{"n_layer": 25, "d_model": 64, "n_head": 3, "n_kv_head": 3, "head_dim": 32, "d_mlp": 128, "vocab_size": 512, "activation": "tanh_gelu", "norm": "layernorm", "norm_place": "pre", "norm_eps": 1e-05, "positions": "learned", "qk_norm": false, "attn_scale": 0.177, "bias": "all", "tie_embeddings": true, "parallel_block": true, "init": "normal", "init_std_qkv": 0.0625, "init_std_o": 0.00883, "init_std_up": 0.0625, "init_std_down": 0.00883, "optimizer": "soap_variant", "lr": 0.00585, "beta1": 0.95, "beta2": 0.98, "weight_decay": 0.053, "lr_head": 0.00717, "grad_clip": 0.5, "warmup_steps": 200, "schedule": "wsd", "decay_fraction": 0.743, "decay_shape": "linear", "final_lr_fraction": 0.05, "batch_tokens": 32768, "seq_len": 512, "doc_mask": true, "train_tokens": 120100000, "steps": 3666, "dataset": "wikipedia_en"}
Each number is 200 + 30 x the weight over its row's rms, rounded and kept within 0 to 999. Layers, rows and columns count from 0. The size before them is the row's rms in percent of the matrix's.

# layer 17 attention value, 96x64, rms 0.274, rows 52-74, columns 0-63
144,207,181,242,216,229,249,180,220,155,182,178,210,179,149,201,201,242,228,211,233,173,156,244,170,216,186,201,226,174,194,190,199,228,204,185,178,208,223,224,164,146,261,247,203,175,167,242,194,135,245,176,174,247,205,164,229,198,161,248,241,203,202,194,210
136,206,175,171,173,195,200,124,166,228,233,155,160,216,227,252,211,166,250,168,187,174,252,177,251,195,203,146,197,171,229,207,204,202,228,213,199,166,205,207,185,240,202,240,174,186,210,260,248,175,192,174,207,237,216,199,231,197,246,227,232,237,207,219,174
149,137,166,246,261,168,249,170,235,190,229,205,211,239,224,185,177,204,197,196,208,217,194,162,190,172,215,187,192,224,193,172,164,179,189,183,237,228,156,190,206,212,207,239,152,194,237,210,175,198,183,180,208,184,222,270,118,194,176,221,198,179,195,127,215
153,192,231,207,192,207,160,196,197,196,233,200,222,229,204,174,279,212,218,210,203,201,237,214,226,167,222,184,183,275,182,150,185,174,262,182,205,195,146,230,229,177,207,211,203,183,219,195,209,241,275,160,204,232,243,134,219,223,230,229,224,202,164,217,202
146,154,244,182,188,232,200,196,235,217,223,212,252,136,195,220,169,199,215,205,143,188,216,142,191,216,192,182,218,199,243,214,178,198,184,229,232,170,226,190,212,198,226,220,236,162,183,170,196,155,222,172,210,117,185,168,181,214,224,170,240,257,141,193,192
158,212,176,224,219,213,180,210,196,181,204,264,207,192,196,227,178,210,218,184,163,186,200,186,224,156,256,205,180,250,243,222,114,156,157,183,208,145,192,201,154,166,194,190,201,237,163,206,246,159,198,175,239,199,186,235,261,211,170,204,207,237,220,234,185
138,134,194,188,139,165,224,181,235,216,226,196,206,222,206,272,244,207,197,196,217,193,224,199,170,227,155,253,238,213,205,210,169,221,247,154,204,203,170,197,179,263,177,200,236,173,160,171,197,217,229,190,210,198,199,195,164,224,134,177,181,165,195,236,232
162,162,162,220,212,200,127,181,229,156,181,289,229,175,203,242,170,212,201,186,208,210,212,181,225,167,209,218,183,157,187,237,234,221,217,223,160,230,195,147,206,228,211,185,183,198,222,201,216,189,199,183,166,220,204,195,142,180,171,171,252,221,209,270,171
154,207,170,186,236,181,228,179,170,182,247,163,199,210,189,154,227,158,197,211,240,143,174,158,211,190,183,257,194,178,209,266,201,208,216,183,166,209,226,173,197,187,228,195,210,161,251,208,219,229,285,167,171,206,155,266,235,222,218,200,185,188,203,193,192
159,216,189,186,176,199,134,255,242,213,177,187,243,148,175,198,217,208,184,182,267,205,211,183,173,223,227,180,213,167,209,250,198,167,211,238,191,156,178,245,188,195,210,182,155,235,209,175,170,264,217,178,149,168,225,228,220,221,176,250,180,183,168,191,172
143,202,204,199,237,206,238,207,202,186,185,194,166,187,204,187,239,199,186,223,228,202,258,172,146,178,250,128,176,194,228,164,218,172,195,212,184,206,240,243,177,267,225,193,228,198,214,164,217,178,230,256,227,174,241,210,166,211,234,121,177,211,223,226,188
141,235,166,209,178,216,251,205,217,202,196,212,199,183,186,174,140,176,170,151,204,175,257,221,227,192,148,194,186,248,219,190,251,226,211,230,187,175,195,240,206,244,150,210,194,218,227,225,148,165,257,221,150,178,206,204,193,168,202,237,162,207,154,239,225
055,210,163,186,194,219,249,174,220,269,160,187,138,193,171,200,208,240,208,184,217,223,248,203,170,225,196,163,250,249,169,175,287,187,217,209,207,167,200,177,196,185,177,227,177,208,190,203,195,175,187,166,185,234,182,222,188,208,133,212,201,143,200,209,154
060,158,121,245,236,188,193,190,182,163,217,203,194,181,213,248,166,210,180,193,244,261,205,177,211,171,157,232,189,204,187,171,193,180,149,253,226,188,223,169,145,187,232,189,193,258,179,197,186,230,186,201,127,179,213,233,186,234,183,171,190,173,185,193,198
055,208,191,230,204,190,197,181,228,175,193,115,224,187,213,185,221,219,201,213,244,219,198,122,212,180,244,205,255,163,159,191,172,225,212,203,191,199,245,153,205,192,155,159,154,194,216,190,194,168,253,210,189,225,127,231,174,171,185,214,206,232,216,159,195
060,218,167,166,205,174,247,277,252,187,219,242,195,195,184,202,203,150,223,147,218,230,177,183,197,196,183,199,200,171,192,164,203,263,229,227,221,209,148,202,190,169,184,179,187,200,212,188,172,185,227,156,183,214,177,225,176,221,189,251,193,241,190,129,261
060,215,253,232,189,208,161,158,169,248,183,159,112,237,212,177,232,193,208,194,213,261,181,235,191,222,203,208,148,183,184,165,198,200,215,169,118,237,234,242,203,226,193,213,162,212,224,155,218,203,164,179,225,179,207,200,185,231,227,192,218,191,193,201,218
055,219,263,240,163,194,231,263,199,227,216,164,240,203,215,194,218,164,226,220,202,194,176,190,167,173,164,229,226,223,187,197,204,263,206,172,262,204,246,227,178,162,226,221,184,166,229,228,170,198,151,211,221,170,259,173,198,227,177,253,220,220,196,175,187
058,218,165,185,187,223,212,173,210,155,131,223,170,168,178,214,167,202,208,215,174,258,188,191,208,125,229,191,187,221,182,174,193,210,198,184,238,172,162,217,184,220,246,231,184,222,177,189,121,217,168,184,161,191,217,190,173,218,228,153,254,236,224,160,221
054,223,191,204,145,196,207,187,169,230,227,227,242,237,206,159,197,190,149,158,155,150,196,177,188,201,189,203,197,127,152,165,219,182,196,222,201,196,165,158,249,242,211,192,186,195,202,227,141,208,189,185,138,198,140,154,209,183,225,163,189,191,218,180,179
061,181,183,202,162,172,213,171,130,174,202,195,180,202,194,194,189,273,168,178,162,155,231,160,197,172,159,154,212,208,205,177,255,231,197,194,177,196,153,234,167,215,192,222,160,187,225,184,150,172,200,251,180,220,201,172,153,182,180,162,152,209,198,241,168
064,202,242,168,173,192,232,207,200,168,165,216,233,222,178,208,144,194,246,206,191,233,204,200,216,219,179,149,188,195,171,176,228,218,178,237,214,235,212,185,264,163,164,213,162,194,211,167,262,241,232,206,202,257,214,175,256,213,197,190,163,195,279,188,224
053,226,193,216,201,182,204,176,243,161,243,157,183,96,176,206,191,179,189,197,198,177,210,247,214,227,178,158,184,227,245,172,175,200,147,187,160,180,241,218,207,225,210,244,240,169,184,161,191,199,202,209,217,199,213,177,261,141,170,201,204,202,178,171,235
# layer 17 attention output (transposed), 96x64, rms 0.233, rows 52-73, columns 0-63
143,202,208,191,160,205,180,204,143,222,227,183,170,218,242,224,244,170,206,194,138,204,218,125,177,188,239,207,163,222,207,229,155,215,229,157,236,231,227,235,203,187,264,170,190,214,216,174,208,165,234,207,188,220,179,187,204,192,155,225,189,177,148,158,248
140,163,216,172,188,226,215,207,211,211,206,214,208,233,170,220,205,199,182,237,239,243,243,223,190,212,172,159,208,170,228,226,208,183,194,196,200,169,243,138,180,230,230,206,224,160,216,184,224,206,238,181,177,253,159,223,238,149,175,210,233,122,209,277,226
145,232,190,184,227,188,244,128,251,162,216,123,239,186,215,190,219,202,169,235,173,201,193,129,237,165,234,227,201,148,188,216,193,215,223,225,172,196,180,206,216,240,228,184,245,216,201,217,214,233,174,161,184,253,198,211,191,199,192,188,225,179,200,172,142
148,183,223,183,203,229,189,180,193,164,184,248,153,234,202,190,163,138,219,218,278,207,239,186,153,240,195,222,156,212,192,197,173,198,247,217,249,175,184,216,203,226,230,232,217,190,184,215,217,191,175,196,233,231,199,200,239,231,192,120,228,161,198,156,167
145,230,230,201,236,186,174,219,192,203,170,215,247,207,175,177,220,139,234,187,126,172,219,224,214,205,206,228,261,217,201,177,147,197,224,174,256,160,181,158,218,182,200,217,255,162,154,192,196,171,226,156,186,208,197,251,175,164,247,183,192,220,207,224,210
153,164,207,219,197,274,216,224,188,174,180,192,205,191,178,219,218,175,195,228,193,163,255,237,210,192,231,197,196,197,227,170,171,206,207,237,202,235,177,121,213,195,204,163,233,163,199,239,232,220,201,258,223,168,208,211,192,125,190,229,206,218,221,121,234
138,238,198,170,215,206,178,196,246,223,173,227,194,248,166,247,229,234,186,221,186,174,206,158,204,267,150,157,165,141,162,140,167,194,222,202,246,190,161,205,213,208,179,165,199,222,190,149,181,193,220,165,198,234,218,184,235,229,209,229,209,246,233,184,196
153,216,202,163,259,246,184,240,182,173,181,186,222,179,155,222,260,216,209,193,212,168,259,184,188,160,234,194,201,191,151,242,232,232,144,176,173,177,213,217,181,248,211,228,231,201,163,167,161,243,189,155,199,159,264,190,204,210,184,224,193,203,199,184,215
148,196,233,218,193,198,163,189,171,224,241,176,251,236,225,219,154,170,191,187,200,140,159,167,176,197,203,172,222,200,179,179,213,180,240,188,131,213,250,185,159,255,197,202,211,204,246,146,241,238,256,236,230,182,215,185,234,187,195,155,194,196,228,220,188
150,179,224,242,166,230,184,211,142,191,185,216,234,219,225,197,221,219,237,187,211,124,201,192,225,227,201,173,196,206,181,214,227,223,213,198,213,164,150,239,270,215,198,229,160,192,256,233,192,228,142,234,133,194,171,205,172,230,206,163,203,170,240,185,205
148,262,199,107,149,218,229,181,247,203,208,223,210,209,269,170,200,204,259,202,192,163,165,224,178,250,215,243,193,224,275,185,226,189,184,218,177,186,194,172,183,215,203,217,221,165,171,181,162,203,151,182,210,185,194,164,197,185,209,196,175,180,194,214,215
137,233,199,169,186,199,184,142,178,182,222,261,229,215,178,188,206,216,152,124,195,181,180,210,211,164,113,206,223,218,238,180,222,192,188,217,196,199,213,207,240,210,233,220,191,262,221,193,199,183,228,180,187,217,237,253,212,166,150,222,160,154,185,173,183
061,244,232,250,212,220,239,114,189,165,182,224,270,177,220,196,180,217,215,199,178,189,199,197,257,206,178,161,193,194,182,208,169,240,221,231,222,179,159,158,215,229,203,153,136,209,195,196,231,223,196,218,224,152,235,192,214,216,241,147,199,202,179,194,192
065,251,244,183,204,221,193,202,211,175,163,227,182,228,192,164,221,181,197,174,194,150,230,176,153,181,225,207,175,222,226,162,201,177,254,180,194,166,240,147,197,182,199,184,170,144,204,202,166,170,178,145,190,273,180,236,157,179,234,179,220,159,187,236,171
064,145,171,180,244,182,211,233,213,196,208,251,189,223,171,233,182,212,180,191,178,198,216,250,214,251,155,151,184,193,216,176,248,178,156,204,206,202,171,184,191,170,213,189,178,145,217,249,184,246,138,204,206,233,193,179,241,251,242,191,215,239,222,241,226
064,179,213,204,199,186,203,177,211,233,234,197,226,215,184,202,208,259,169,256,194,206,236,211,247,215,267,148,201,177,198,213,277,199,147,145,185,192,213,177,118,178,207,209,218,169,187,184,181,204,171,183,202,158,209,164,214,200,235,156,197,169,199,149,194
064,206,134,164,208,198,170,217,245,124,218,221,217,165,171,203,206,212,236,216,180,218,137,210,209,260,249,184,223,194,224,206,181,222,216,220,252,215,212,223,224,176,191,214,155,214,201,212,194,190,261,221,257,216,226,175,216,147,223,200,149,194,212,235,214
062,191,220,183,228,243,160,174,208,214,169,162,208,257,220,198,184,244,212,181,219,172,207,243,184,260,228,203,187,197,223,208,199,207,210,208,191,221,181,239,217,250,257,187,193,178,213,192,218,238,234,155,168,236,195,199,246,217,199,158,119,236,148,168,156
061,238,216,210,193,194,207,266,196,184,259,210,194,230,231,231,192,207,190,255,184,181,150,231,186,162,199,138,240,225,214,210,198,215,242,208,160,168,257,201,186,205,189,199,174,130,219,190,211,212,185,210,270,201,212,202,203,192,125,200,171,189,190,205,147
057,177,218,197,199,186,230,216,177,192,118,167,159,157,196,257,194,179,204,187,231,180,229,250,200,151,164,187,218,224,237,258,152,209,202,201,209,211,199,239,150,173,161,224,267,207,187,145,171,196,196,196,221,195,236,231,223,188,219,187,217,177,241,230,193
069,247,222,232,205,227,181,232,202,205,119,167,209,173,207,234,186,174,227,209,240,212,191,292,187,197,165,210,170,201,157,182,156,182,190,169,203,195,206,156,213,215,233,205,213,196,176,210,244,169,220,150,214,161,190,211,211,190,228,258,259,156,203,212,202
061,145,196,241,192,215,186,214,253,230,158,195,237,178,181,137,225,191,208,201,201,173,226,199,207,211,183,178,196,188,242,241,177,238,262,158,159,179,242,149,182,173,219,267,186,254,214,194,185,180,170,166,208,157,217,194,222,204,194,193,226,225,186,212,256
# layer 17 attention query, 96x64, rms 0.19, rows 64-95, columns 0-63
097,197,174,200,190,208,201,177,174,242,159,230,228,175,130,226,193,249,158,224,200,183,223,254,199,221,190,189,171,178,171,171,121,184,182,224,212,183,202,165,207,149,196,155,168,154,147,215,170,212,235,230,239,236,179,201,166,230,219,169,232,219,212,185,179
090,187,206,236,208,215,195,198,175,189,188,179,220,166,197,211,174,202,227,199,211,159,212,193,184,112,177,130,205,226,187,220,124,238,191,176,163,166,168,166,145,157,268,202,189,212,248,229,182,194,210,150,211,180,170,167,166,219,179,180,169,201,214,213,198
096,252,196,222,206,205,198,197,259,239,264,211,174,167,214,201,193,246,140,194,163,207,232,249,181,169,150,228,260,184,222,178,199,229,172,247,230,196,241,193,217,193,235,188,186,240,157,189,213,172,197,164,245,228,224,206,217,153,191,171,212,160,196,191,196
100,163,186,202,251,188,196,240,180,214,174,147,202,182,223,166,182,210,167,235,240,247,160,191,216,165,189,201,165,220,187,228,205,223,253,299,188,206,149,200,212,215,195,219,206,202,205,212,221,209,203,221,209,195,177,240,188,219,253,160,190,229,166,271,231
095,176,198,203,150,202,221,218,176,239,206,187,237,230,211,171,223,196,194,220,195,127,212,189,169,182,201,178,229,199,251,163,184,234,210,196,144,202,186,177,186,152,172,255,166,214,215,181,170,207,147,236,213,235,225,211,218,194,188,153,224,123,202,252,153
099,224,195,218,195,212,181,147,188,194,171,212,241,172,239,149,231,187,159,148,145,180,196,182,210,200,226,234,212,218,214,157,146,213,236,254,163,255,174,205,207,173,240,192,239,179,186,173,214,211,222,131,248,237,206,178,205,230,212,205,215,230,249,200,196
097,206,185,209,223,215,242,235,157,193,245,193,222,183,165,117,250,199,217,189,185,192,177,213,183,201,173,218,210,147,182,238,201,200,181,173,162,157,180,262,263,209,175,217,201,171,247,204,238,185,194,214,225,187,168,162,252,191,183,217,204,201,127,191,209
106,198,149,226,171,218,110,147,174,166,176,210,240,165,139,216,210,215,240,190,153,174,186,166,202,233,171,168,186,201,203,227,193,211,170,202,236,216,165,200,180,217,173,190,158,164,218,208,151,182,135,224,159,220,208,167,196,226,185,185,179,199,164,207,221
099,176,169,197,207,134,201,177,125,195,238,167,177,178,228,199,195,201,187,240,221,155,224,200,231,179,186,211,211,193,155,170,194,199,150,198,208,235,180,190,186,259,180,178,154,214,195,231,152,151,181,159,208,186,205,107,195,217,188,178,241,205,223,209,177
094,155,177,209,212,155,207,162,169,187,189,261,182,193,201,192,222,202,192,207,173,138,206,242,184,235,186,210,178,192,180,130,271,210,172,250,186,180,159,221,175,183,202,187,206,253,199,201,202,253,158,226,225,175,201,242,236,222,173,239,206,176,236,167,229
100,173,190,198,248,205,256,228,257,185,225,230,186,193,157,242,227,215,196,198,125,243,197,189,214,160,177,211,188,185,183,215,232,187,135,243,264,235,208,172,221,190,200,233,230,233,213,207,218,215,194,262,179,196,227,200,193,211,249,247,231,212,219,214,182
093,194,189,184,186,204,163,221,192,221,205,226,140,204,203,194,190,187,229,168,207,259,257,228,178,230,189,231,182,229,241,212,204,206,223,209,177,214,178,202,268,228,193,161,195,238,188,241,166,203,207,200,221,193,316,218,195,206,163,225,259,237,207,208,224
114,224,181,196,191,142,187,221,192,225,152,219,228,169,218,210,226,191,148,177,188,186,232,168,203,176,198,266,195,170,239,196,222,219,203,152,210,175,185,165,219,157,217,181,153,187,220,188,172,163,205,196,230,159,204,188,209,275,191,210,140,137,202,240,153
102,188,216,191,206,225,212,196,218,258,239,187,195,148,182,195,190,251,175,176,160,171,187,255,209,203,145,209,191,277,176,158,237,207,231,199,238,202,189,142,195,242,184,192,184,128,235,209,232,240,212,182,209,224,212,211,213,199,146,223,244,201,171,209,203
094,212,163,216,230,162,187,141,193,184,226,206,132,278,183,216,229,184,249,199,229,175,182,210,248,206,178,231,219,220,244,230,120,194,229,230,197,203,170,190,181,208,163,228,237,216,173,161,223,223,235,219,211,208,208,176,214,197,196,227,202,219,178,243,154
098,149,206,181,195,237,231,207,216,186,191,226,176,245,129,173,208,151,226,156,213,216,193,182,200,186,121,199,194,225,219,181,189,211,188,205,165,154,184,161,183,198,204,198,215,194,213,190,162,159,137,112,224,194,175,211,211,189,230,202,212,161,142,217,204
108,237,193,200,192,220,193,200,158,233,201,188,223,226,196,207,212,176,193,198,219,235,204,172,236,195,202,249,173,160,203,172,216,207,170,268,203,164,175,206,225,215,176,174,218,218,166,232,204,213,221,212,208,309,187,207,262,211,162,158,136,184,210,143,169
097,188,210,207,189,210,221,247,174,174,196,247,194,176,233,210,225,197,224,166,225,189,234,169,208,200,165,165,165,227,232,147,172,166,167,258,255,155,251,208,222,253,223,282,205,170,177,190,217,220,198,236,243,201,204,196,211,214,186,199,160,151,194,201,234
093,207,270,180,217,201,173,186,179,155,205,167,175,167,140,208,261,212,188,207,206,183,226,239,243,180,182,192,183,209,224,225,193,204,194,212,184,249,160,167,211,233,129,220,171,192,170,190,207,216,231,167,188,162,265,227,198,195,254,161,147,176,198,177,195
096,190,271,184,178,229,228,209,177,185,177,241,243,168,239,212,230,199,200,217,247,180,198,190,193,214,222,250,164,221,190,187,194,238,227,252,168,163,161,190,248,184,240,209,117,242,175,155,175,191,166,223,190,181,200,211,208,180,202,206,211,249,173,199,151
086,238,165,217,190,175,266,166,193,192,182,238,179,159,204,169,200,203,161,245,204,204,242,150,179,204,137,157,185,177,216,174,194,130,220,173,164,161,207,185,173,251,187,207,194,177,207,147,177,208,216,217,173,188,202,227,226,201,266,243,181,227,176,204,209
104,142,144,224,180,212,184,151,174,213,199,210,215,236,220,204,153,234,228,147,230,152,211,201,178,151,201,159,166,167,170,204,238,197,218,189,183,196,183,203,207,194,198,162,186,181,158,161,188,238,168,196,229,166,244,156,225,236,233,178,150,200,151,183,163
107,178,216,142,175,231,205,201,192,185,257,168,166,221,227,168,180,186,212,172,213,237,241,194,186,181,197,240,248,186,202,180,194,174,222,203,234,237,182,202,194,157,152,219,202,227,134,223,209,190,142,210,180,170,191,205,151,249,135,200,164,218,264,194,212
104,175,156,188,188,218,225,169,254,203,212,218,228,194,208,156,236,197,196,239,240,202,195,201,195,246,252,180,203,181,251,211,225,262,186,188,227,216,195,210,208,191,193,221,193,227,235,240,239,242,246,189,214,208,193,187,168,114,191,196,172,251,142,248,209
107,208,206,176,202,238,208,257,213,185,177,216,240,234,231,171,236,263,205,153,193,164,201,237,190,240,148,182,186,181,171,238,194,230,200,179,202,141,178,180,145,216,160,194,209,206,156,206,205,202,222,218,188,234,218,213,182,224,225,202,181,266,238,273,190
090,193,226,192,178,154,189,225,181,162,157,200,175,149,175,187,145,152,199,203,195,170,176,229,219,189,247,172,201,134,201,177,198,236,209,155,230,268,194,170,232,193,188,219,220,236,130,206,221,223,188,190,219,219,222,215,260,225,235,219,217,189,155,227,198
096,201,198,187,147,152,243,175,219,183,202,181,263,239,213,199,166,235,217,197,226,205,182,213,199,247,133,181,155,194,204,215,169,194,188,218,193,258,196,201,219,182,188,168,216,209,212,206,268,124,200,204,148,219,237,175,205,248,169,173,206,175,178,242,213
102,169,216,253,246,195,201,251,199,205,209,215,182,177,179,192,161,214,183,182,212,196,181,198,109,250,241,181,227,198,224,178,176,186,214,215,235,191,153,159,227,216,176,200,162,143,174,218,212,248,223,230,188,236,195,153,225,166,259,235,211,176,231,204,215
084,201,187,178,212,210,202,219,233,236,202,221,189,156,158,156,239,206,203,165,207,202,162,180,203,187,141,193,165,199,181,235,182,193,189,137,210,246,165,205,214,175,209,221,191,277,130,214,126,164,184,233,206,214,164,191,211,225,178,241,187,189,164,159,207
099,215,197,180,181,168,212,212,244,213,182,236,182,226,157,187,189,212,159,248,213,137,191,168,187,180,240,188,197,193,201,281,247,140,174,253,218,213,210,180,211,217,206,202,203,241,199,215,196,219,214,180,206,243,152,206,135,264,216,242,201,209,228,212,236
100,195,201,252,176,226,196,239,146,171,239,148,184,258,186,207,210,258,139,218,194,255,199,194,249,226,203,176,213,146,198,209,196,245,227,165,200,202,176,178,262,207,209,230,175,225,196,203,200,210,209,211,201,209,233,221,150,202,141,219,225,241,208,188,229
100,220,231,192,222,189,183,196,209,237,258,172,205,260,184,236,219,215,209,219,224,214,154,164,181,203,223,166,180,190,197,205,219,234,130,171,179,253,228,236,180,231,201,210,191,201,191,163,137,251,197,178,193,170,194,251,212,232,172,235,189,272,177,235,218
# layer 17 attention key, 96x64, rms 0.193, rows 64-95, columns 0-63
088,183,240,175,198,221,179,157,207,194,164,235,296,236,149,212,146,241,197,213,226,225,170,191,200,193,178,205,160,205,149,175,148,200,193,186,196,235,223,163,248,204,234,197,182,185,165,206,190,255,213,267,242,212,225,204,220,191,204,202,234,183,207,205,183
083,243,256,207,212,218,200,222,177,226,144,187,181,170,221,180,186,187,176,263,244,214,208,194,216,146,168,218,170,244,161,218,170,265,200,202,184,235,225,130,152,209,220,222,209,200,238,161,207,200,218,188,187,185,152,210,230,208,159,195,159,246,182,207,205
098,261,222,216,176,202,216,207,236,235,201,165,176,145,145,216,163,223,181,197,178,217,156,210,207,207,210,158,223,206,235,180,240,234,186,195,210,181,235,198,255,193,170,228,190,251,174,202,231,197,232,174,258,200,264,210,244,156,171,150,187,186,224,230,185
093,149,215,207,211,155,234,233,204,175,160,160,201,235,213,176,178,216,135,174,250,219,180,182,183,160,206,184,149,212,178,200,186,241,236,233,228,193,155,207,194,221,164,208,168,212,199,260,255,193,160,201,201,201,197,232,230,251,218,188,185,172,151,250,221
097,203,212,176,163,196,202,207,181,235,222,198,181,173,202,170,208,186,147,212,202,158,206,190,213,183,194,193,273,248,262,178,164,221,242,197,208,217,193,177,219,141,240,264,198,200,212,183,167,197,152,265,199,192,198,244,211,184,148,198,211,175,168,265,169
092,180,237,149,173,244,238,187,160,185,216,184,174,158,218,189,161,206,153,229,147,195,193,196,213,228,244,251,199,190,208,188,171,209,240,193,134,208,186,200,194,164,170,138,242,215,173,183,250,254,222,203,228,223,214,240,229,211,178,242,184,195,206,223,232
099,196,183,218,250,165,179,233,211,238,265,176,246,205,191,190,227,195,217,189,179,190,186,186,181,234,167,232,198,131,218,224,190,202,170,191,165,166,209,219,208,247,187,171,211,215,244,133,268,181,182,255,202,239,205,215,259,186,193,220,192,220,149,222,195
094,228,195,220,220,230,172,176,200,195,168,185,239,172,155,262,170,205,200,174,155,164,203,208,229,269,177,172,207,197,198,224,184,214,158,210,224,246,146,201,164,178,186,177,215,187,185,212,140,255,208,229,165,191,174,226,233,222,180,208,162,167,137,183,237
094,198,197,175,248,164,233,168,171,213,297,182,204,238,201,254,167,191,187,211,190,231,227,197,220,182,202,202,194,176,159,158,197,216,214,212,207,194,179,139,143,232,168,188,175,236,206,206,149,199,213,196,200,151,225,133,232,232,205,161,205,193,215,218,237
093,167,167,194,206,160,178,172,152,151,200,239,148,162,236,232,201,206,188,277,196,156,149,185,229,238,208,194,172,201,202,201,269,201,194,215,201,149,145,212,216,226,205,207,210,229,216,195,159,181,164,233,231,194,206,237,210,198,198,207,264,229,228,194,192
093,153,153,172,226,201,249,277,181,199,198,232,214,180,180,216,212,142,185,224,151,176,195,196,189,165,185,168,187,168,161,225,202,182,121,197,230,226,200,204,224,192,174,193,208,251,193,245,220,197,163,201,216,184,224,162,157,234,188,215,211,180,185,186,133
094,225,201,157,162,196,174,223,233,195,217,194,158,221,216,136,206,206,199,135,208,216,207,194,187,226,251,225,194,169,209,187,225,240,192,203,186,211,180,200,228,196,212,160,192,230,160,198,106,239,200,197,212,144,235,217,188,229,193,150,230,275,178,175,195
108,210,164,195,204,221,190,249,212,221,178,203,220,187,193,209,223,231,182,200,180,131,197,236,253,161,211,255,178,198,250,195,208,238,227,167,164,175,188,152,241,195,202,153,165,201,226,223,193,216,193,204,200,156,201,178,220,239,191,184,153,116,238,251,188
105,197,230,148,209,228,190,230,263,256,242,158,148,217,228,262,145,223,242,192,180,161,143,197,209,194,194,179,209,230,160,168,201,205,173,216,250,181,178,188,208,248,235,214,161,153,210,176,214,222,189,167,216,203,224,232,183,173,178,204,205,204,193,229,196
096,249,229,231,218,165,215,208,235,148,213,228,151,223,202,203,219,173,208,191,215,195,192,223,228,197,168,173,173,207,224,195,146,195,203,224,167,191,202,168,241,187,129,205,210,164,181,187,181,275,166,218,219,210,216,127,149,213,136,218,168,220,175,201,180
098,228,176,190,183,220,244,231,229,235,199,217,191,242,161,178,214,126,204,175,244,208,208,205,186,238,159,195,205,232,208,186,201,164,189,222,212,158,195,167,196,214,193,198,257,207,199,159,187,201,133,134,263,213,165,240,210,206,260,193,182,218,158,230,206
099,245,206,160,227,237,184,199,161,144,218,216,192,226,178,190,191,212,234,176,199,224,195,163,249,153,178,216,158,179,240,179,201,171,176,241,231,133,182,194,241,159,243,213,220,205,187,254,217,193,224,223,199,240,227,182,271,193,163,159,181,214,184,220,218
102,173,200,205,209,239,221,222,192,192,233,246,220,171,234,145,221,233,254,153,210,175,204,234,234,225,196,186,211,215,205,190,215,215,154,233,165,148,225,154,175,218,206,287,198,171,189,193,217,157,202,213,248,208,183,204,208,267,215,191,201,151,165,172,219
095,217,213,185,173,190,161,176,229,139,216,206,169,203,156,254,239,212,198,157,198,213,194,232,205,161,199,191,174,234,165,225,183,188,195,210,274,241,189,177,179,203,137,203,200,232,173,148,230,218,198,208,201,172,224,255,226,209,259,239,170,193,216,185,144
099,164,206,186,189,272,245,235,152,186,216,207,215,194,217,185,236,174,219,223,246,149,190,239,156,204,218,243,185,243,244,192,169,180,245,198,223,179,172,176,192,179,189,189,140,271,169,153,207,189,193,229,179,184,194,208,196,156,222,172,203,211,145,203,211
084,191,203,218,213,220,239,174,259,148,226,278,231,197,204,198,199,190,198,207,164,173,160,200,173,177,215,151,236,211,209,208,214,192,205,226,133,178,201,220,154,262,239,196,211,211,162,152,174,182,184,172,181,162,179,193,240,253,227,228,158,192,181,216,172
099,161,199,191,192,192,220,173,181,241,186,261,151,197,261,237,165,269,172,205,243,169,223,212,229,206,168,161,175,127,225,252,184,163,226,218,192,180,211,184,243,190,196,210,206,200,184,183,181,194,169,207,190,195,207,180,237,181,206,170,143,220,173,164,243
096,182,204,147,151,184,195,219,191,212,162,178,194,248,190,159,219,181,241,140,190,236,229,182,211,224,197,194,223,211,210,197,195,204,192,244,182,253,181,233,188,149,151,231,169,229,164,203,185,136,169,209,182,199,203,171,201,203,171,231,213,221,301,193,193
097,185,144,198,170,197,150,213,269,128,244,183,254,196,203,212,168,175,137,246,187,166,228,230,181,209,229,245,218,177,228,208,202,220,190,222,204,219,214,208,225,190,194,208,185,198,191,197,197,177,201,201,199,219,180,177,178,94,187,195,178,234,173,182,222
100,190,170,169,197,218,179,237,235,186,189,217,224,186,207,157,213,256,165,170,183,173,195,199,196,237,103,199,120,184,179,223,159,223,227,190,234,186,172,214,187,220,210,241,207,173,152,166,149,185,245,181,173,189,239,201,189,195,188,220,179,231,213,249,201
088,134,139,258,201,192,177,200,208,200,214,200,144,164,171,183,222,173,173,222,187,233,210,213,242,137,210,186,217,179,254,182,184,235,243,222,190,231,192,173,232,199,215,201,199,168,142,184,198,212,171,184,187,232,251,216,194,225,255,211,259,206,209,188,238
094,194,186,208,148,165,217,147,205,206,231,160,258,212,200,226,176,197,176,174,163,182,146,234,224,216,136,252,164,243,221,246,167,186,213,213,197,268,206,226,197,167,194,194,220,176,219,206,219,168,189,170,199,202,212,195,172,254,189,125,203,216,179,205,210
102,188,226,146,267,206,164,220,167,182,183,228,191,161,177,179,149,212,204,184,174,189,210,234,142,239,190,192,226,218,214,234,221,215,272,167,212,237,178,174,234,244,194,200,162,144,195,227,214,224,172,189,251,239,214,131,227,205,213,198,204,218,194,209,199
093,188,174,198,223,264,201,185,171,257,246,182,236,197,178,162,211,192,218,182,172,188,195,164,215,162,161,216,185,182,201,236,194,227,207,203,166,242,196,240,238,240,161,195,159,253,166,186,148,176,168,220,216,204,167,269,145,184,209,238,195,205,209,157,216
101,199,230,222,214,172,209,234,235,227,180,239,235,230,126,200,175,214,161,231,169,165,202,153,154,179,185,233,163,214,223,241,281,167,203,224,178,195,231,169,199,180,178,215,207,220,218,216,198,237,183,174,188,221,224,194,141,228,196,249,219,178,208,184,252
098,184,171,216,157,223,164,229,170,156,187,130,205,256,206,211,239,217,175,166,191,198,142,192,216,229,241,176,231,168,198,218,203,211,206,172,228,185,201,198,182,212,255,220,187,270,192,168,215,235,218,227,201,193,231,204,162,207,141,205,166,258,199,189,251
099,226,145,233,178,221,193,236,160,210,238,231,170,222,165,256,228,245,165,199,209,202,202,190,172,181,234,157,211,218,164,223,183,164,170,199,173,187,257,223,202,200,190,202,145,161,196,219,166,207,213,196,171,157,157,190,186,207,173,202,255,234,191,247,265